Each number is 200 + 40 x the weight over its row's rms, rounded and kept within 0 to 999. Layers, rows and columns count from 0. The size before them is the row's rms in percent of the matrix's.

# down: layer 3 MLP down (transposed), 2048x512, rms 0.0795, rows 1505-1517, columns 384-511
# up: layer 3 MLP up, 2048x512, rms 0.0797, rows 1506-1517, columns 384-511
down1505,101,316,149,207,194,215,133,198,220,270,182,298,113,184,320,179,173,206,205,257,176,253,131,222,115,223,225,200,209,190,175,169,155,237,192,133,181,219,133,206,183,227,223,210,182,242,209,175,216,205,142,226,232,172,180,159,199,127,180,190,206,207,208,177,218,206,60,189,136,214,180,174,154,139,241,191,219,150,264,119,184,187,216,231,149,237,154,198,265,119,161,219,247,202,227,187,151,192,236,219,160,208,215,201,203,202,223,165,154,235,204,195,187,213,194,148,161,231,183,190,181,173,167,264,233,277,170,154,148
up1506,110,240,245,151,183,85,247,247,192,167,138,173,219,191,189,166,226,179,191,195,217,227,209,139,259,158,222,179,261,189,186,121,246,203,248,170,189,126,293,208,231,185,192,143,188,156,216,150,216,215,180,130,158,181,164,213,300,205,235,216,202,137,247,210,171,168,176,217,238,185,160,194,253,204,187,231,175,172,136,255,189,141,137,258,222,151,221,234,268,223,154,207,143,220,210,164,208,136,244,255,196,221,221,206,182,219,207,212,259,215,202,168,163,143,239,198,220,233,174,175,173,233,208,180,171,266,209,237,169
down1506,112,193,208,242,221,247,196,204,113,250,171,167,167,229,224,179,206,220,157,233,246,214,147,242,239,219,137,185,216,166,151,193,190,174,198,268,185,250,192,204,203,167,215,209,196,181,185,232,190,242,191,212,193,307,232,271,204,187,169,205,285,206,246,175,258,124,257,162,169,173,217,221,236,232,208,202,213,282,164,180,247,155,133,195,233,176,206,225,230,213,142,229,177,183,230,219,167,252,228,156,248,133,205,229,262,224,260,154,211,267,160,214,193,181,172,322,170,215,161,137,199,275,160,140,207,206,218,222,200
up1507,079,251,163,222,210,204,181,259,170,160,212,261,160,162,230,193,272,217,232,241,160,134,211,229,181,167,120,197,190,178,230,243,222,195,192,143,183,208,175,245,152,123,106,148,204,178,232,191,221,236,127,119,195,175,180,224,190,147,150,169,205,257,191,233,177,188,160,169,222,205,189,186,220,241,173,256,151,186,149,242,235,150,257,223,164,237,201,222,201,199,165,147,208,263,229,234,150,178,235,191,234,204,155,291,197,200,241,101,219,180,299,216,145,204,133,160,162,170,155,217,218,192,199,229,238,184,257,194,137
down1507,084,163,207,268,212,201,196,197,248,207,187,129,142,201,227,173,223,200,192,193,126,226,214,151,174,228,200,254,251,193,116,148,131,72,175,243,238,259,225,251,236,131,161,216,165,181,196,219,216,118,203,197,193,266,204,216,287,188,244,346,208,162,199,236,166,176,235,230,159,174,178,184,240,162,181,244,256,203,181,174,175,197,158,219,234,165,206,99,138,205,220,245,184,190,172,240,240,226,224,200,131,143,165,148,98,189,200,190,340,158,208,196,217,204,217,211,174,232,162,158,210,182,243,194,198,190,187,239,258
up1508,103,278,144,214,200,133,272,245,199,179,164,194,170,260,141,240,254,215,230,148,216,140,188,251,187,223,235,207,242,229,219,169,245,243,231,255,202,162,171,216,194,138,204,186,180,222,171,234,199,298,220,159,139,192,179,193,176,178,214,197,150,175,211,181,201,145,165,203,168,239,171,207,181,241,158,202,269,176,240,173,175,170,201,199,132,202,271,183,189,221,233,137,154,236,170,249,175,162,206,212,173,166,188,290,220,203,192,258,180,225,144,209,197,201,190,239,134,204,258,146,199,176,219,223,180,143,233,128,214
down1508,106,125,168,215,177,232,168,212,264,270,160,218,207,225,295,229,213,171,207,193,209,146,194,243,221,182,276,190,138,153,227,147,167,156,154,94,165,234,176,179,215,145,159,203,141,228,219,148,266,179,232,133,97,210,192,193,186,183,177,241,163,264,164,165,257,225,264,241,233,158,227,225,215,204,154,212,197,173,176,209,193,186,248,233,164,146,207,182,190,251,288,150,168,215,199,206,242,219,130,194,205,232,195,268,271,174,184,268,179,189,210,193,141,266,280,151,119,135,234,182,235,187,149,186,250,242,256,271,194
up1509,095,244,197,166,287,168,213,201,214,144,148,160,199,123,244,199,234,223,236,114,174,205,198,125,190,303,178,189,221,183,177,256,233,215,217,209,189,226,191,163,246,204,193,177,147,223,265,258,206,220,247,158,234,180,236,187,185,220,205,191,132,240,199,213,186,212,168,200,223,236,194,207,237,210,167,269,269,166,225,160,183,183,256,195,228,237,224,275,213,183,193,146,237,144,217,153,238,156,237,270,194,178,213,236,244,199,233,185,218,202,199,186,143,198,239,137,211,169,231,284,225,210,300,161,188,229,270,253,276
down1509,096,176,230,167,191,184,278,201,245,203,181,254,183,180,76,175,180,206,229,182,255,203,177,209,241,250,214,196,238,193,201,276,164,216,256,177,116,155,116,187,221,193,189,131,132,199,170,163,239,291,124,193,219,223,213,222,275,230,94,135,153,174,190,175,127,247,175,185,160,242,147,145,221,273,232,181,160,244,211,180,142,143,271,189,208,260,198,245,129,216,228,199,202,174,202,212,141,183,206,211,201,192,235,213,190,223,201,193,166,196,185,219,263,175,188,204,169,234,134,176,232,192,240,135,196,208,216,172,161
up1510,085,133,162,210,184,241,192,197,228,224,162,218,165,244,197,173,161,217,132,185,199,239,177,222,207,194,194,282,258,201,205,167,207,207,209,233,237,212,204,192,156,206,141,204,235,193,241,128,114,196,261,230,225,203,151,231,204,200,196,141,246,203,198,187,208,164,222,145,382,218,201,216,111,207,120,220,199,245,189,203,217,219,210,216,207,138,177,124,189,199,195,233,227,167,210,189,284,234,206,251,195,288,147,187,242,210,190,149,139,242,226,223,242,229,198,278,291,152,137,159,169,253,180,189,289,186,261,300,249
down1510,081,244,178,223,238,55,229,219,188,166,227,271,211,233,199,200,194,150,211,181,263,184,210,173,201,199,198,193,186,209,177,215,153,86,208,178,178,179,228,231,237,217,225,185,173,157,174,200,257,190,176,138,217,153,202,169,243,251,149,269,163,180,187,165,185,308,202,218,169,187,144,146,238,133,238,143,163,152,255,196,168,200,138,223,213,235,217,258,176,245,286,221,217,156,206,220,200,238,220,183,259,104,224,226,167,197,220,207,193,257,226,252,253,188,195,61,160,189,232,263,229,147,192,184,169,167,247,173,162
up1511,107,315,236,183,171,209,142,179,173,203,154,217,211,238,203,259,171,189,257,161,307,134,216,120,298,231,223,227,196,176,139,171,269,205,170,219,227,202,276,170,269,212,235,194,228,226,162,187,192,323,182,219,189,179,154,241,234,194,207,177,232,163,193,157,169,150,190,184,165,182,217,228,186,255,145,192,204,224,171,167,173,208,214,170,254,185,216,164,204,233,127,192,220,281,189,226,172,171,247,135,193,182,205,157,259,197,212,209,174,187,224,231,218,201,177,236,190,231,192,214,196,145,207,143,187,241,264,189,179
down1511,105,188,229,228,190,220,232,198,241,171,266,236,192,236,167,191,219,189,252,215,220,284,215,153,202,140,237,194,215,175,154,147,239,146,147,224,205,189,224,249,215,202,169,286,179,184,148,209,253,143,170,223,190,230,238,150,164,214,217,185,302,139,196,237,217,198,253,253,228,201,155,242,170,194,208,192,234,133,161,128,230,190,232,181,208,161,199,160,225,191,191,190,178,204,283,171,239,221,190,243,192,231,198,181,219,188,151,195,246,218,173,213,196,200,191,191,294,263,234,178,215,225,238,178,134,191,191,114,202
up1512,100,187,174,231,238,249,162,235,216,176,221,220,248,183,174,210,222,179,258,202,216,204,186,212,173,197,205,162,143,227,251,260,147,229,184,193,162,116,200,189,247,219,178,243,269,196,195,192,181,145,165,236,169,220,160,171,215,222,238,236,228,240,180,111,286,216,268,184,252,171,164,106,167,217,183,188,114,150,172,209,298,178,162,197,217,220,235,182,205,142,176,189,163,243,201,154,149,148,202,204,186,164,213,168,230,203,256,165,240,185,214,216,176,214,236,205,229,209,183,187,218,160,213,169,181,173,209,246,290
down1512,103,233,257,172,209,185,287,175,200,225,232,232,217,251,144,253,202,188,179,217,201,237,197,157,210,145,217,180,294,242,220,117,168,205,164,169,264,191,257,226,205,169,201,132,224,240,213,191,192,148,278,188,266,257,242,262,227,198,187,234,241,238,140,192,255,168,126,181,158,189,210,147,141,193,188,267,259,132,217,202,220,175,198,118,219,165,199,169,143,210,126,156,260,213,214,228,188,198,130,195,208,214,199,286,216,140,217,152,273,166,212,199,173,223,215,228,160,290,268,219,203,121,173,232,155,249,214,222,200
up1513,091,197,175,204,180,213,243,178,169,209,175,233,244,228,140,243,179,113,213,174,206,193,174,279,148,286,263,171,184,241,214,196,308,180,302,197,205,185,190,233,92,245,219,247,222,162,189,103,243,294,170,228,206,248,139,126,172,113,211,176,150,238,139,152,252,213,248,297,166,231,200,169,163,178,253,205,194,208,247,219,178,236,140,190,194,189,281,199,231,260,221,144,213,136,193,201,230,239,198,215,181,254,181,272,209,215,168,180,235,188,208,146,134,228,223,165,118,255,197,239,169,136,169,200,181,186,159,249,206
down1513,098,137,133,214,61,258,177,174,216,216,157,215,175,177,279,164,134,155,144,179,213,259,195,243,214,207,185,148,217,272,223,171,252,204,209,184,232,206,248,207,168,250,198,216,161,257,226,161,245,221,260,206,222,191,160,204,193,227,183,234,243,113,148,231,250,230,212,123,167,219,279,207,163,163,171,171,217,174,170,219,186,232,117,252,202,185,170,265,234,264,220,215,263,185,180,159,114,250,166,249,144,204,203,142,177,264,179,132,207,222,173,208,175,273,183,244,186,217,273,181,224,153,178,105,214,139,222,224,207
up1514,106,169,176,216,226,229,249,251,191,205,236,224,189,200,257,298,153,187,300,166,171,130,179,231,187,208,198,194,142,208,96,245,235,191,223,204,232,168,194,205,157,245,161,211,189,300,176,213,178,213,153,209,206,245,204,162,203,177,176,356,237,231,205,216,294,213,187,190,206,173,237,198,200,228,147,260,161,186,214,197,214,256,230,186,225,159,160,186,230,146,199,157,198,122,177,198,189,181,202,300,204,272,228,204,190,263,142,252,252,203,170,206,237,198,233,183,210,121,225,170,130,169,211,211,155,236,222,184,228
down1514,102,165,139,166,209,228,183,194,119,215,221,184,162,246,168,199,231,176,200,209,179,271,255,231,139,203,227,238,157,150,234,189,260,220,198,180,179,187,264,192,229,178,217,203,256,225,163,201,214,197,242,223,161,148,157,226,138,128,268,220,219,235,221,194,223,175,142,202,182,236,292,129,233,212,200,239,153,223,215,234,168,242,139,211,218,189,233,206,234,188,253,210,175,157,217,205,237,139,159,242,158,252,191,255,205,216,184,216,200,205,194,266,237,166,193,167,209,184,157,266,184,208,195,248,195,191,189,107,140
up1515,095,211,230,215,267,123,197,164,218,228,325,186,238,170,204,255,195,174,184,179,186,243,188,216,167,229,187,162,116,169,149,194,257,241,185,258,227,244,203,213,239,187,263,228,188,287,203,189,248,204,229,204,274,211,231,200,230,202,219,222,181,192,169,184,230,140,131,148,203,231,169,242,245,224,188,180,203,196,140,167,283,241,172,138,221,240,147,180,231,105,271,238,205,205,137,199,235,166,189,222,184,167,188,213,166,152,206,170,175,276,345,145,201,153,148,170,187,255,145,179,245,164,214,230,180,191,208,219,245
down1515,093,162,231,236,135,183,120,198,124,241,155,197,270,290,242,188,204,186,191,134,249,199,298,178,186,221,274,321,206,179,166,251,262,264,185,163,216,196,224,159,121,219,220,208,210,214,198,202,192,174,207,202,206,193,184,172,223,187,239,232,229,254,225,195,210,206,223,177,174,142,195,180,178,143,220,178,215,123,255,173,249,244,136,228,164,181,164,185,205,210,213,236,214,213,177,270,301,174,162,252,170,148,182,200,136,204,162,126,226,198,196,173,181,213,172,175,157,207,158,186,191,190,150,198,207,292,180,292,161
up1516,104,189,176,195,285,148,226,164,125,214,188,206,178,262,228,267,211,150,174,206,230,247,209,193,171,154,201,215,238,150,139,255,207,171,201,190,178,222,159,275,107,162,230,147,168,184,282,250,155,168,151,151,137,173,164,96,238,196,166,152,174,197,194,178,190,274,221,140,188,245,193,139,199,199,208,159,123,258,206,172,238,149,261,180,258,234,198,145,231,236,200,180,238,220,183,178,254,208,140,201,194,226,135,197,166,184,215,241,195,165,199,159,204,198,268,176,237,171,182,173,175,180,173,189,172,204,127,240,165
down1516,108,200,210,197,242,172,278,242,219,157,192,184,232,241,178,177,244,205,153,141,137,253,205,224,228,207,141,219,222,238,202,278,213,173,182,296,226,224,290,151,294,193,170,190,169,249,126,238,165,274,225,275,215,218,198,256,211,209,271,282,230,201,244,76,201,187,198,238,209,212,276,255,249,209,252,188,207,216,138,212,256,185,160,79,197,175,185,229,219,142,137,116,239,172,247,204,218,247,260,216,222,212,160,215,199,209,181,254,254,225,212,162,190,235,165,142,240,217,168,150,210,186,209,219,267,130,216,173,226
up1517,099,273,120,185,282,222,188,222,188,109,227,267,210,157,212,232,256,220,221,223,145,240,176,250,258,222,175,177,226,210,219,169,220,204,147,205,240,171,181,216,256,184,226,204,176,208,252,162,134,204,160,162,219,183,174,149,198,239,298,267,285,204,140,187,190,216,168,185,134,196,184,152,145,237,162,228,151,184,247,137,243,215,259,169,237,188,173,174,313,256,261,271,208,259,184,210,227,165,128,172,199,162,179,245,200,150,222,256,266,195,226,161,271,179,234,212,232,212,243,204,284,221,215,170,259,134,78,256,271
down1517,099,191,187,228,250,252,163,243,199,236,229,249,186,253,175,195,221,230,134,239,172,178,216,169,219,236,222,192,199,215,178,148,266,192,286,172,214,268,191,202,157,201,210,177,231,155,171,191,175,145,214,193,177,259,208,196,223,218,252,157,153,106,180,205,197,226,205,193,177,176,196,259,219,241,162,223,203,233,197,226,137,166,172,250,214,228,209,249,127,214,231,197,259,177,158,141,184,210,121,221,213,184,225,215,197,201,201,191,190,148,154,222,183,176,167,171,227,130,215,169,222,227,212,164,180,205,242,133,137